Weights of a small transformer language model: 6.12M parameters, a variant of SOAP for these matrices.
Each number is 500 + 25 x the weight over the matrix's rms, rounded and kept within 0 to 999. Layers, rows and columns count from 0. Numbers have three digits each.

# layer 9 MLP down, 192x512, rms 0.0558, rows 0-54, columns 256-511
522508465498486476526557496527495452570460468493486480460457497484532512481462553476468493495493521446450496535530495524504507533485515526459527482512477496471566453495496477482485514459523483501548547475531455521494487536522526499513523541517483474506508524488517510514498514514491508481517500540529511507495525503466476461506496495478489476498517473495496523518503469503458472501459506471493510539463497490508487500526505506527530495495531525524465523491463482451524503510500527480525523475469518494489500519532501526494535504506509540532485494524520488487481493521512482484492486532548470493535510498468498468541520484515495514475486533480481526493456483560508514488505493457523526509520532516517474516496479510497543550471485467535499407477487506502473493474468552
476459468503528505484516521507472515491541485523504504465480514542494493501500543534500471497498529525497467546461502410518448517508466484475482544462496513513512490487526469478495472514502556536529546547507509483507552522549480500516512485532531527508536474583507521521505508533452547501502509524489479482508519449508525536463554487484506515518504481523472480451473517487489538529493524497521518484499483546512509533483526530461480490525530476479506508527494465496475511505490528483493474487492469477467543513480503530513510501460490506477486482474512511531505468523486494531459504531546496507503542479504518494469460543501475524524528478519442508470458497494526503516530517476461511486521477513513458487541552477526536528515514470551508484469509468495509519464481523
454507508499510522492492514513547490507473523539489539522478546484487482491473484503481500504558485497513519497462527525522488498511467509511516550500446505493466484506538500514545463529500496467513489552528523481504478490495535451467499475510521515500492518468529464522523500494542484474529534531529509534518498486521508516503446485491484514500522511484533530484506529497480552470499512493513521445447474496507506493479503453512512468531525471529533503485466495499489448506479483459500530497512494471481502509484455493510479457504497482533516544531500516519531475499488485516445519477507512525501465517515531505488504510514509501552468468486504523543544496519508493522535492491557444518465546520498530498480516487463460523504538506450491482514523446535504496505498500
481492552499486480510526501468482484514489466497502511486510462461478507465510507499473457537522530517482514535519488534499512537497472499486509453501490514524497467499513519478492514480458506469495510484476534485502503523534540455498481502517489504547567488500481514477515450559495502473493492502467562457457507493500471496527509519558542506483527499471464517495544513475497510461460457462526505489520475432489478502495507490477522488480521467509459547475504511471513532519539463518508488501492517518519494519540518547485537510454503510496476496504543498501474472488512486483489490539514492540526490516529555480494492495483457500512511516476476478491486519480526528483505474522493497454465491501512488477491541472530481513513519488499511492514498413496446535523493496
503488497511497470467502483447483492512516519510496439521482468529499421492509495512509516472476520523528468546506543519492515519540531486519472515469526500476463474487487513496503524464458524493506502505523492526512499489470511473464442471489475526519495524493502517519504506436487464548511517555475534473479491490510471482512497522489527455532464490485526482460454501534527481496496500503505491556491455515508504512483493543516515463500506519483445485490541557497497492495543496487568496510519493522491452511500499520496471493519515537545524531510486460487500501489490455503477520555470519490518486493481510441539505488467539482474493515462526456526524506469504502508531552514508493506462486482502507487487475482478479519494534517527499465514484570490494498484493500
516490494508482513503536514501520517503518555486482519471466488483522519501537526523508515506484554482502489517505488506494494523501517461515497528500467515492505497514513504525453485502476501503441523508496499473496500499501517519519443476532482456511484472501531445510518487478488512496536457509518505446497471503500504517497479550494518487471510506479481492489487469492449486495463474498500479495484515526528484457473539498515531510497463508458503508478520489519470484485504511523546537481502500485532510490474488524497504482507528515467452541487491493473526482479489491499502532457472533482492512520490476520457498462495528503478507511560520498469453522498504499540515491495494460512518473446472506541484497470483524512468495546486480494507455479495494496521538533
523513528490484519486454463508503433497488488509498481470517485506468489485481469512486522467482551506497494520474503458535497485502518531511528524505488472528501519490493517504457524459539492496508478539504497508505523500476468504517490496552536551455520523481494494493525499504539508520530537465501518444499500521549555541537504514492516530557490522502459479447512441476531466519482464486479527496527491544467482478501535515510522537527476542460503448516461522529520491476481489495555492513474506509544473510488469545475524521481505480503503496473456483492515457469477525523454501520443551506526509496510455488430525524503513507537534505503485456515514509523459512497534472505498451503513541517506501463456551507510468437446496520517467476514515481527490529491501514
518513522518522503477491489495480520506519534487518511506515510492454498475547445546512482511500501499496477537492482501489460497553465479476482492502511475505469493513463494494501462459522547513436530488516498499506463496466484497508479516510501509508488488487520563496535469516514454460512502512496515528449499489504427509450501537483553501503502490488517507478492470500497483496495459482526498492446473511474506520467518499526570506504494442477486495487510532505467491489522500504478453498469489514501493490472500529517483492544480509466475502492539503545521480472487484458540573528484517481477486484498524472491523493509488509498499482485532510536538459498493486482472521508520484457498465511499486540490487542508501459504506488507498477442474488553512491521499551
506498494483494442497501481452505501504556529470519539484476503464488508507525507502517505530501503489519504503487519527523497529484569508478537567533477498543518520492466471483439474508454520494449483516471493451501481471462456508522477495496477476538504504522482535513529537510505496522497511529491501505508512556528477524469477489524503452506497497454506487516521508500558535503466472539510476527490524479491483530474494518518504478483486497492478506488525501522544552505507469454475523504499468486518459509485536534476465499483489524486534493506473486522471519500496446447555578416524495526509493528490536502474502505530516493475475466493510486539529462486502538457513504469532537502542529495497486469505538516470534493502506475529452492515489517501499509421533512
547513530490487486505509511519501519502508481477513498449544510496499520568514510505516463494507484519516542486523531513476489519497470498470552482476501502562478521557486522578477547476510451459520456474496495506503477479504510521501545499533514525491487457479501477509510463499483492495525468475494456487475504451522464487490478518465481473508452511471468486497459518523508492455528514483493476475503416511490504522514484445484483489510444468504528497510519481462462495515578446484506476498438483490502518489489516519492498498517508536508490478498486538522501482456540494488525501509480502483458504554493522450556476533494517485516489529493491513476469525533446486534445518498497506528493453544448478495510458498457504494517488515512532485528489438500526492526523469
467521489496506447485516481513497486495503521485472488519525518517523548489498499473512504497521512530492495497452516500494463478524485463457453496510499498513500478448523504528510503510485518509504526501538473507485450471494494474455513504492460493503480576488470532488526489504502477525532506512506501486498541501477519485533555505499512516539465454491487492532495518546497443488489459522529506465502505495547454462480481480482471475480483473537459470514472498549522479498472519514486465484473514525494490501522507538510494502500467497479487527487495536521507513476480508456502510504513496485528501495471504484463481500502485520468496554501535444481520497474493494464507480522506505553491481460526498525520514512516485496484496508510511524503502528495490498463503504
481519484492478494432525466513463520515476495504514494513480517494486499493474480456514553450445510539490476504474470511540481522527487498449531538461507487494477497488524505557478505472512512473500489534519516503484479492488469559468492449478502509553500475527484511498526508525503493510489534519483491486509474502545482486514519509451479512502482511516519500503495520466498505484499508478452504527506561508475486539481488500553465471496505504489573529497486481496508485495508473515505502473516493491511499508497499511489542518508512513515539495485487476528491454502504536483471485502563513492478539479517499494448497546514477513479468482506509503507521524485491452548501502503493534484512551491504528482494522530478470472505520470523558499469534507506487528509502490
488511490513544509521534535547495517510500474532498509493506548547518488503465489469491517519458533497525454505477492489460508495504518514486496475486498556494545490490498502529491514502524497512477531506530493530522521530485484501468511497499519465496531519488525509504473466485515495518505502517528491482483456511510524529475498548496504471490499496482481558495479531520453549493465501504466500483473523488510497519528503503475522560534504472479505511522506493447496502484489524489523469487499475462535510525516532493486484498519491526494497481488448479463507473495461488499504517502566509475499516450502460498480465495528468499500533537503469508537501511529521510503481508525464462532536527474503508465485501541495502494498514512489494541494489484514469548476452497
470509504489519472516510509498495479535491509517500533545499483496497542516517493504501453537491490487494490482531534486475487547484532521540474493482522525528484498461499500506512542473437539493521502499494530469530479549477485497483512472509508460512478499467517511500447508516519497514483486513525480525493483482524517490489520483451505520477437479516552522489486475540497504490491510496533480478507503461511502476544494492527467548498493524503494485485516477501514513497493500545526482500541515484512486501477491536511468470469494549519468544516524458465481493510511489532469460525477519519497527480547485525511499524503495535523512485521509470488505477475503547510484493470503469501547475502497503479461506549519517527469508533518507476469513494534532510498487483
511492508529490492477458489549536490481478542500534465505535568493478477528496525497516504482484513534484496501512506464512472528486524475539500455521528533475475536476477494491520530484494489517488479466510530494481497455529496505511489444502477502550479511458483508516519523482498474460515551497530523490458472483497488477476484542484536479487496530515493482457496509534502493458518495485501550479531461527530514493497525486491476463500517481500486474511495532534505505558502481528496477520449483510527507489485497483552457473483541514534443501503515514485537527540494564467448550488463513499501498555523481499495488468508468512550485494531502477498484470530495526516497469530469501498507532476461478503481531507511525465450497539491483520554492483497458460531472482
524522508496478476495467496521493488503477513503488494490476542488523521445492515492461450520517512538557498480498512490460480519533507480558507508487482499487525476517464542570504471501440593440512510518539481508506448483434485517499514452500504530527513505498503500477495560495512528495447462443475489510518497473518529526501508498505497513495546507473501457502500464500487485513515525461486555506529517535550543519496485501477530528470484510490500511474485530479471506509523451508546490501535447499532487526506503518496531503493442486569486517526513517473491477489543474522533491515532483453493527520525481482493471501472489509551483490488495476512494495492480485503566486512536516495526560480493474497479480537504529545503499517490505547474514503500514494502506510
526500490475485538453500456484504499478479519476539512510512482517497471491463470473461475533475480495504480445548467515487496556535504445514499478523521501461498501478505508526534520500483526453483496501478483526512458499516462458485476523496475459510467516526451507543487518492492523489502451522498513459538483517552516489536481519481518500485430472502462520435511471492486500478456512515515504501518525496480501460505495512466507520500512517498511541492479526494470498539491453528478498465476477477453531483501504533495485499464515509526499504517488512483486502481484514472479514506517531484514518510506481448508450501478488484536531478528501494525517478508499508505478514520500479542505473506479408469511504499491466498491467490513534539497500495512482475503432518
484498477513514496446499498516506446492438474487483526527512556443479507513518497525500511528455502504506493531512503507511479486489475534491523489512516514503486480488530500469511484546486529487486528518498509543513459463476529473466496470466466466482493488487468491450494504540502526494526526546518524509500494466532538507520486484503451515510553507507504497495525486513519495497490467509444497495498461492513481486475536482515476469512540497505512503496530510502556481452513497515506480443510500491496489504516501494524491476463488505492535494524533528457486491484504516502508470452473496525478464483499450540524510501512503466493485504514524454492496518461503469484507496522503479496534485466490516505452514526492490449492513523519544491502489524507497468498455493
503556508475492535505481532482495454456508510497556500536471498491538476460490481470502540540488488507493473534514500521499448531494473514513478475476517483546509474511482528559509485498509516471501519503520536492507522483503466478492508539512537499510503537507495504499455508528512525488460550503526537537514492508550474449465557493500515515524469500486495475490487502479541532477495491507500542533479510487523450478496529466518538516526497459552573525523519512497523484490516496521437551507492484451483506521487513503471509503446446504518463514521507487498519474504522536531474500504524501415466544487534540498482557518469503532492486525481513520515521497461463524470507501497514504468482472487494480521558519459510494511551509520499563514513481460521495506503511480
523501492506507487499536484482520498498501524498477475488488527479524535498482531462502504528478512498499515487481526472481540506571460531539475516478513524479527497494461472502497492478528499517468522506479502461458490483501509485516544497519527494527482522491503489493501477461476507527467500512470507484486499478529510460499472490503496456529468454519485487473485489535500463456501499514464490500529499513485464474521518514501502519496530517487481511499516468492503486506531526432474496488483486506490505506477513498533459498484474493490496500506478506477516481512516527513510493527503486485505543478514499503528481486495515516507519482513463523465527543505473502501485534514521524494455533480493511539488503511501529490520497483516515514481515509500474447526479499
532451446490474517509488567501495489502512489512495472488529471499469525535491507494528506515523506495507496516526507500525462520519455497448469504507538511503514493503511505512458452477500526555446536528541508488534525494491488465532494507523483529481494472483519514502469453478498498515523477483472522449504483524443524522483506484467495492500532473494548505489488466474522485502548495491497499473501504495498493517498531481526467490550511531512504515480512526502519481527494481490496517516517493503479510488493489526480500498461497501503489467515529491502461483495503502464518491520520476513525495492506484467547527500508522479490510540504522490469478485492547515530492437500461491492524523507458514482536451505533485454487524533512487515485496518437518512475509477
459508529506480439460525519485540514524501521503503502516483470493517517504492507509489478483494487487515501458446505540483567507526500477518468502473468497490513519462481490506511528532496495502491505495463517518504472519489523518497515497511544493477492481465451441515509512454511497521502492486513510482494548512520529499537494532529523494492501521476503464479526477455518486513533496480456459513505444458501502536501516532513498482515472515513522515524491485496514470526530470491512532510513455529461492511511481482529486524463451494513544462472481549487481501517502491489465509542486481493500468467488478533480491541498472470481499477529519502489452528485527458523510502513498509492508489513488503479467500468516506505507460531503491479520485526490534492505490480
508487460501518485488452463531498480484457494488492505475502527527479488519512487504502475476516501488472499512515524492469546479505475543542537514532478458532474496514528524493483522440538522460470535497535484483526484491511471498522462491509516535494500480523534478514515514498502495469458549483474487497505516491513520508486501567526514501533545489483527502468516473488524505521493513514454525517509515480517460498527519499485487468492530503500504524429542487468511480524462511472476468479460523471502487504470504509503515474519500476462492513528471514537520529522522542529460512492472497475507539549530459477498489466473566510504522484484505521498473535514460466516472480490500500507486486470494509481519505524473531505486494557538516468491503484511541497482467526
523500527501508510526519489520468461519485495519515466508457467489506515521517527495520473515543537503494536459478508540478456499486451539496450493503499513471493468498506494472491500520482457496471550485434461508499453489485479519539482480513485520522496508461500509502483492498516481455496453504473492527497523514532482462475472485454478503514471525501516518558508461530501493520474483560493459484471522539519505482548464533507516468499496532507539514488483451505454463515524509491465505528520490503504514504465510484479528475504517477495543482473485529494489479480520486520538478461487487503505501493554439515520551491549491482494531506530541501501471539525507502481509463515514524539486517489528496507495458532484465495528504512495525517456487470468478490493517481
505544503512498506511510549522505488487496499517478509517500502491481504514478523528417448459516485500483512505471507521462502524491481497506542500481503444520542508482439468478509477492473486480486474509524498495515474486501472502546567449479513483499521437493476530506524502541485492497461522521507439477537487509496475512508510530501531507487501499471527517520520504498474513519475518524522519499497508519484496491508486550510475524469499494508477499488473487526447501524511505488480551500474497523513487505490476507531530529439474531508529507508522484519489515471508444526479475497532520504528545513471522492477468510498458495485510480536537475501477459511485486493519519501537476518502505495516505478459509515527490500521523470474511535485518501466509512491453483
501476501486493525522527493446498474451531521503496498504522448523453485479500490503513450516503535485448500493479520532519490471526543527494502518486510516491451494461532431450458530479490507508478526493493527495507472453490459535480482462516489482460500484476505458515518509499493468496485454523476536471475537448555475488473522521495505484517465463482526493511506500542518499510481563453505464513459521517463482481473505538503507495479465497473508490546525493491518487511508468509467515495439457524473498495481504461493488508510563443524516490482507497496471477502456478503508481496494540470466466482531491476479505470468475487478462530496519502502509513518513501530540524477455500526452502457477552519504469522444527477492512480530505479504451485527424513509544457
460476468503507482492518506536491543504492514516536491522486472493447485505472542523474548491475478474530513486503521522506534510487506476495520510513495509461499476485505478533514499493483466509493504517527531501503485509511465491506509505481515509506478491456453518545515467530507524488507498523495480496457515518511523497452508506501460477495508498471494491498531507474510530527516507542436503519505482498530520506461456484491506503521522498480525537478498542498501515514495472549490534532518521497476473505520507505470489513463478465486488466530530469566484482459498490511501507550565483491521510496488466513498497486539507514481516490541514493532456498524458504534472511527489530499487440491521525513478489463485487499486491511463470535474486487495539501492484503
528555489454472477488515506549492494507501490454506449520514506467506524493515486525499529539468514501476465459505526550487505514508498533520504489484489515507492517487495513517506508507502515449504521521509480539516527508494524490499532508513517518461457503478471503500500459500512476499492497513489475485469486500506528535519460499499505494481480473520517483508521493482476537502516522475475544526492479484499478547523491513514479501526515511462475526460452501471483525521530506476540500444507520509456505523530536521492508494467515529490497499492537496524501462521539482473463519492480521514469482548497486525516567516500493485475510491514481510481548536558512460509554490509560492492515478493457472504471504473511462496499521521483458490514530519514475504499518500
463495552441496531522506505506490485508496498509508519466511532513473508481559483497540505511506493486462446513451512546526514511485481522504526481460476519524462506489502470491486489497527458498520560490495463494550495507490502564526492515478525520513491530495523492486534518499524510492488497528529504513513493495504474525514498515493525517493505478468528500496495518468469545505559497482488513501508484533456507501510495486504549530497472496484494512529473499500527464505466509489478479501486518494474509466493494497501462504526489488473537546508486507527520498470491531526526528463477495498536506472524512471469530472542506547473530483464546472496478432461530485495505483524506473500554510493557506470471511506491493485492497547449488515523506476508505494516557505
492528485485500493479458519466490515525528502456539462453536463516499517512525517481489475470437524477493506482483473513505518449475490458481486522481500490534505500504506525486515507519511521492518474517470545508498468474520470521468531512525544447507525456505505486492492466512502505514475538423542513505501530480506486485466522538486478520546436514504516553502514507452524491479473481496478496491537557486477489499523516492465486530556493516489492495496540516548542487482482488478508552484460502535474501490517494491501545455450473506468452534469500533500455520504517499504500553511514477512494505496501501483529532484508474493520524529513482479510534468508492498490521455515464503498535535497479531497471565489481544472507551499494492544489499501490513461529533516
511490488478488494480481504463513534480519518507503505470501481516503471480511507492504494466499481507451540522461483526528474532452536498444494497471517458498501502537474485460527534471513495489521501486516481503497546512530503556468498492500506495537497529482529467456508513526520480510482515535465517487498509475503494449545567477500514496505515502520439488500546468478498515493491471521503526498521520524520492508440511482573524463520477498491509441469508520490539441474443530462501463512472495502492451455504511507513503490531549508497465498505508555509489491527531496503475507495493507528495474508499499497488488455476475529526498496495499491497470522474497512524493521475503501535497499484521545503535514474524488478509499495498484483485498500494498455474494476
481501483531493506522482497492513512515533469497495539492502465478480507501487501502511459492490517503511482532501475515483470519521519552544521485460505503510498530517537457563486505495465471471520487500470490517512492534445489441466514521542516462520517466526495493477522479502512544506489486516476508449458513452512474515478505466484518513495499506507522533491530513531463511501505473457474487474474528489519514511525509511481484511466463486498486526507444522476491518483532458503527531519479520472494528484511486487537534500522511512480451452469505502508490535521536526515534504565509469532485486485483469493495475455493543504519486460500516490532501519505521530479495537487508482509517553488511532508474511539467537513473483497508494466527527553524536502509500476
520493495508501477487524510516486527539514461492505548491542500521543464494488458507476507509465516500461537490486484520483493544476516516500494473516516457515524482506533501539494512495513497473485521513517473473501524489495507481506444510506512490493492529492538549478494516477506546496496494525516498440515506540474558484488511496489505509505526508538538502474471477472533476551543499467487470526505566553488472443471529483511488515486498529506453477511476527492525494467457506471463544518478448538529508490532473487497469457504494517487493480480474460490501505508543451491520503492498549477516511487487478512500452559526489479522495538527521521510480559479526475487536503488539476489518513496548495511494547519515499475512499500485457505457535516518499491504535519
517522524499483477478524501472507520474532464497504511505489486520480491560447505479512519499564490475571492480510442529525535504498479537502486478482505503503463485502523500482529497495483524458470519512483491526525543453529530511504491481463494477470532450484471494531475527520497442490511511518532509483476495534470498490477474510566483514522469525492470524450466454519500526512542508487519511481463460457520489531496512501513529466486459525514500519479496451514494449489527525473468545520485538557503511511531516472471525539470491539485530495519490482513486495529533506473490480471530516527501511483493523468518554430482478480496523464484527510523506521493478517462438504487508500488496500533489521441512495512494527522510486535520561470501520519478532515465529518
464492510496483500503516489559541524516517484490527491441520554522480482482533509487487519504561544528541525531478546519551507502521481507475538475494513476475477564518500532476493460470445474473519500504511531547458485520496513520506482507470503532520497534471503530472521507512464506513488490522470548523542434536480474482482521531499479516516508511489468571497491486527498515516504505532485460511481484538513476532541464502508470452462492501500527486469526516487444514532509512490506525524480480469530516524519526505537493496494498501434524503472439489508526494458489481501508529504532519498463482551475486494509519517477501501480503492462551542453517547523513507473508522464530500465493534502454470478510501464489491552495484522502489499569485513498518482491452503
536524529458532483523500530518519490512476509470474502552524516472513508500481553479513517503514539507494491464552489507484563461495484529541487508500486459487477449469484503501468512442489487496492511522501512438515488521510500513492496463481497477480494465498509523469475522536474557463475481496504452448533445408506485510486492479480483520544511535476540497499507488520482509508465499506459466499477520489514467510495506509513489529552512525473509532465466467486487529500468458498498511527537485506469532535493482528523514514476502505571508494500506520505495522453501498515465522566525503455466476486498475520480481469486508462513520502554491499456532487461507491503497471519487495507520550502559498537493494509520531491498544469484515511544496509496532449554488482
542479471508529533464473472453488517498501479529453473515514463514516483538485528480539541525508516509517497477530497492514473505516527497529489486504472460506500505525466515452538521529510487462489480473509420479490496475501501534484461455511463495504494501467464499523523488496510468500512522503508496505537483530503492537459474512460537484514487489494478479523510480502475477498525478530517510542496484498507530458480527477504519500486469550513483510537489509484507512503552501495494500485458477483456471480470501495471478509504480508511488507500498496536492471471491530469509503531488500499502550491509481466529479504509501531489500480493492460449492515515494513506486456494518501522500467492457505505465484519493491477502541495523534552488504499486460514530485493
473512535502513466524531550506527471464473524495470564483497542470500472529501478528512487529512519513512507535482507469510457535516542473463506545511462453483464517491524492463488515532463507478505504498436471471500509508542523524535467512496470456501532517521529507502540519503469448481494500490506479515502564482506471484488486503500480520493515492511510471464502511485497472542535489520502502469451482507460519453487513524491523506495473484548490531529493517481484519474570479480502547536460542528453516481470489478518507500521518475481482474461506506481509502477524511486513498478508506475493461465492516470481464454495497489505479516486475479522507511476470504536485497482464507490516491536515498520495547498534515508501484459520552500509500488503540518498559524
500464521486530495492491490514517485532522544530528516507540460496490501512524498516480539483516468488494557511498507490452511486494544500496505522482495451504485520523485482496540525481517492523490507486461518458506530561546522508490519503529503539482481532534470455524527499488501522484475542497491519491456505523452489507498488483553541523481489515506459521493519536546484544474503514467503507477529481512495488490495479536477450479518469460517512466529484481498481520519480500505472463523520505542515496486486501526457507493470483551516508505520487478530484475483507494482523500479532481469502486490524486530488486513493447498524510509484524498506548501483497502463522496475474430506534489519492485443478521472524488509529521500520512514514501477517512509461494495
501491478525491558535490488484506504483444481516523534520500493511520492531540502512465505502524503500498487469466502521525485533491510472506516463508508513505552496476458498499517512509469470518522494488472509469563479527500541489481517497492478492469544541482505512518500467484507512541473500455493441527454467492467497528535495485477467518495499497483542500483491521532488541486479520492472560512524473488517523480488498516500488509505507485524474492489510532513483508479553515496515468473485476515446517519519545497462470526483519532498504535479477494489474494530485513486521450495526500553463507475486489489504523472461491443498489532481539465534486521503507483502453466527528546499479495514540471481493506528484501480459507508506534481470499554488475494464443500
495484481427501507477497525526494470480499471506507490526474501476514465516505514472504546503460495517496466544472514501553533476489464508473462468479476528548530501466551483530515533496511486508444469479457511492528512508489491504523500542491529499467535488473522495513491502480516530488530457540499528529485530490499488483513533493501450464441458509459493480492553529477522496511524493463495506542495480485471515521496510440513475495494463441472536480514508489477527489533528492465522489496498466492495482503511534483503481517505447495553533505461516475476536489500547483521489444488521509506498472521500507508499501522502483471489536526482513493491531546492530514495484516487486500521530508550547471513469504496537544503570464480464468490503451502511528500473506477
538490484496512497489487460472494511500482504524468481493472521472504520501451515487537490497526491440482494469506469486515486514548468512486463561463520506490507526499542526522491512451497544497538484537467478503493468462488473496514485508498504519477516469447518464486451524478556539486470512480515447540490563486487506537467492463485514481475469502504522529471488486496493469504520471493478500509492488468488512510491485486480477481463521467490493537520498491484456488497483490476502509509470523434524526512512498501522476499486433493508524504545493511468462494492474497484468511536496499501484504471480470532511469473467532475525494492485505509567468487518520543489476461506534504516494505500486501506558502521506449473523507490506461478510459466526522548490492536
526503533476447503495499515470509514483517501511491505496537489492524502489494515499480522537488497515521528489517488501539491525514491482485478486495543503519530498468512496543504507460510466511512523545459492538461489472478524501500489484515462502524479493513493508505524495508535477521520537503519491526488461468537483487500477497457530480500486493513469519477493494495436476494508448516463471524482525509516482450486518510503527492518476496493489497492462494479471524503512468470545481516471514552480532535529492450495527483517512453523490503477514490469516499502516503493467447544518550554480477474452502554496558521473473504475504491532478466513476458485514509458527528441456469491512546532474481515515526530501520539497526483499514524486505463452532483482537464
499524488515501567477471487510506541460477502505505457499500470482488513527506518503533477531548540494529471499472495482496485511494524513495463481544495477517525465532518528544466531511480494483550480533524489531522511477496532450472497450467511489462455486486449509509493520492481529501478514498486518501494507506512497504520496504506487438496485537522510503503509509489525489474479487468503490468482479517520497497554491507465497494492514526524467521475463499505536545522526496543476502505467563524493482480530495503453497497534493480463504518493509506495532490485504480486507489511490513490551502459486493535468540489505508516480483511549503487502476490485516536512486487507520466488526487515486518520497468463504514499524508498509457466517500486535471552497515479
515495499502503475486505533509488493520497506525505509498498471533486491473560514513495510512470513510494457485492472495525500508485517508547492520531511455534584450454496503483517522478513502528476501533504532526525512485521538538501493499535491520463497532517511501507509546458502541533506499472470558472453495491525502463503457560478498510521503523505515470555477494511502547511514503475475513504504513464518500524506522498489530541509506507490527470525519503510482481497489495495531502493514502533490505449471497527524528485460518480530514447467492548460508474515514485508486504473457476486514448536476506485505490528494517506473493532508500534490490473505492519513526472474515480521466513453453481531443482511511532483505466514511500485511479517484491526541510515
487496497551517542472520484485523506506530459530517534478474509447489531518496432480504529486514535465505457538482496530535489504452485546462502459494482494483492464490473515495498497469509545519497498498535493459470521508475518524483506484492556484473532522487508474476511462454496456499506478520474507504504545521510509502491522482496517525497450460486508494467556539521511500566511483511497561518507486440465467465487516501490503527499476472498510467483539499500475514484464506536529470508495464515507524488497488519518538532498464507488510476504462516507470491527513524503495487479507453485535506527513518517532544492495523522504532509508501476495518481478507455474510497524552474487482531477515443481494520509524452445473506496529487476502536529530503519499512478
514512445550480495501453513476524492498531496456505513527489489488524546497465519479507506519496489485476474498481483515503493528565557463490491464476463559531526476424463488471493527499481517472490483447459508469548534483497496457535475493456501493500499513492476511509490509515556507467499513496525461556496482496500505508511537498483510488461482500536473510449487495486438498504463473474496510467544490524521461481479482512535462462519477493451497513528518465475510495502483507497511481479533517487497510563517508536513453484510549523524483485464494543474521467519509504472499510527492492454479450500514473466512492509485476486497507492487532515493494486496502492499536484483504470509507510517510483523519534508495476509486487478487532483553511500496558493509496526
496458508513509503478512490492494445513482489515512517474540496531502490521495490483472529452502506475482500510503491497487509536478491474475509529499434503526475519509496525518484480506509569543526482531514484517549523498499471493494495501484480499500525495468497489521523518494502503444510459509511570471478500479503499526524508519555528527513509519474483512478508483559490511474509502487461484515454539541466518489519476537498533513480489519480526556548472502494508527437472509509525512524528520538542532508520494517488513516495517516469534521504491475533481479518505556469507516482483512526523495501510530507559541499507518441493479482474511504443478457512512456523523502510506476510517508510507519436535477466491530512494513507475512539462453505501515534472526559
514508503499482528500484502498516472504469485458509505536494468519528484444489527490515546531490475506499507518506487533471532472473503520517472520510512467508539484519518541469486514513518507461480486523547544459528448487472507493480503480519513507503552528522501526471515470510505467522513466510467495516512489493519479460483485467517521500469535503501483455519500497479554508531509515489554539492504500480483515472531503512444494510511480503481523474462510483566438485499477490548513492522472494517472531517514532484488526482519516521473537519523482480474480483498476526510520510527478506532486478475504525505496539506503506462483495545532501513488485522534513527470535527525466493563446503500541551497505519569497480544501475516513528470483509510486473528484497472
505516490522511481512505474507549480535530486479528497497492537513512497492543508515507467517529503499499516507485480513494543505488536500481489504477499524518422494493532528475487543559493504479500468505479488476470496516457470527471512463471479521500496512481493476464474518466485492489483510455488510506506455488513499555527554472536498419519467514491530488512503539519497535496480526503516548487496490531521523487543453489502487510489523477506497483514475485490476527527479459505514536501511487477521484488508465490508513467473498491530481473474500497497524512447511482480488527504522539471487482504497476529498488539490509487503524508514484489491528484446484463504487527523519522508490508528520526565525498518492506503498494504432485497535523507512500495525543505
487467518521510478508547506479497511531544490509511478491494487494488573450485479531494499520508533503487493540518480496477527505476503528501472514523499514501497489553525505529520521532517517484471521483484546499479500518532509499506531510484505518510498488510480544512416482480480519470487469530491492488470473534493460493499545530505483489456521454476539485497523539461523489503470450521489499473551519501451452516487492463502502507467487509510489545497515469572444513498507507501470516510464495478546518517478504477506489498475508554503500514508508493464495490519521511497526456557489482528516482502475550492517466508536519527494510490482471513518445526496484495496479561524491513486486461505470495498488517518495507556457534548478534487447482483530514498444527485
510512458460501503515464470520534509469493488515542474518466505493512525490473528476514467481447484520539481518497507496456525541467479528563494473495524511488474479493516459483501450528500494492556546534506474419493485476515524450488534497494467493500479525482504471472503533573535484494469506511497488518513501507466504520526518482482523468488481468457522530489476484476496479465495531491506487534557468526461529461477468540490511517491511559457486513497486482507469503526553505474464490503489475498489538491457525488506495513453454455523532466519453503469526521535478495569509505503487498498486467510460479484462542537544448522531519535523521503488511487549476507501471498506475501506512492469475483479477465484501522451492468499512525485491524517513511474494513510
490447490505511482520449486514513498544547455545517504476532492510490486504446503503440516558472517530512511486530500498522514536491487495496529531488526491478542514511459490502503492502558521504494479464467511507472486497456523505478535520510515506524519519490521535492475480509496535537463529513501512478462508491544461452506508489487512468496520472518538511465500479523541492464487500522523548481485549524499496473512516508546502469510528492494517489501504454477483516535521471542557493509502478509519508519511459507506475464495460472487501512470514499491503507492470467464495480456494487504448493530482531530522534470479501547506453504443438500466445505507489490461497477486490517510483549460517501492465490501472506491498523497542514502518543475504494459519502481
523523493552511502527489553526478469488482481498453549526479502499477492512466543476505535558464522482497453497520530547478538495525513488554512488523517469504508529505533449505449486508498470504504525486538523492494488543516494447547487529491505503469486483473501490515531512513535527465486488497529518533500503477555488521537502476520483519492501497523492517492494528490475499537508463476519512474464467462531495492512486477530497518488526500507528517480517501518475559483516520507495503476476484490517508527474507559476504539488524473488466512514474509486463481499490524512463522508485507498514481478528506499536502484514509502451480503481538553501504551498494483475512518502512503468505497526452522511479476528504487466535533495467495527503500470478456476475479505
487506495514512490498477501543472522482498489472498469520486486513477495514546483488532526477518516496526539520528495488503523480504469513551540483541491510498531488505497573522473482486504525490509511494507501504520464510476539513519490524530490499467520461526504486502498485476549537497492509527498490511461456501532511469471517518482510498499505532553460499523503499533538454503472508471526489530524499531534459525482550498469466502518503491474480440473511508494467475512471507512514486492518464499495468482535525514509498500556482518435492545496485538520495494513459518511501494515501507471477558510511521469535471505519496471502491490518476520497483486476495516523531497522488481520504471510490509507485513542497487501529498506504509474520509502524525531508522535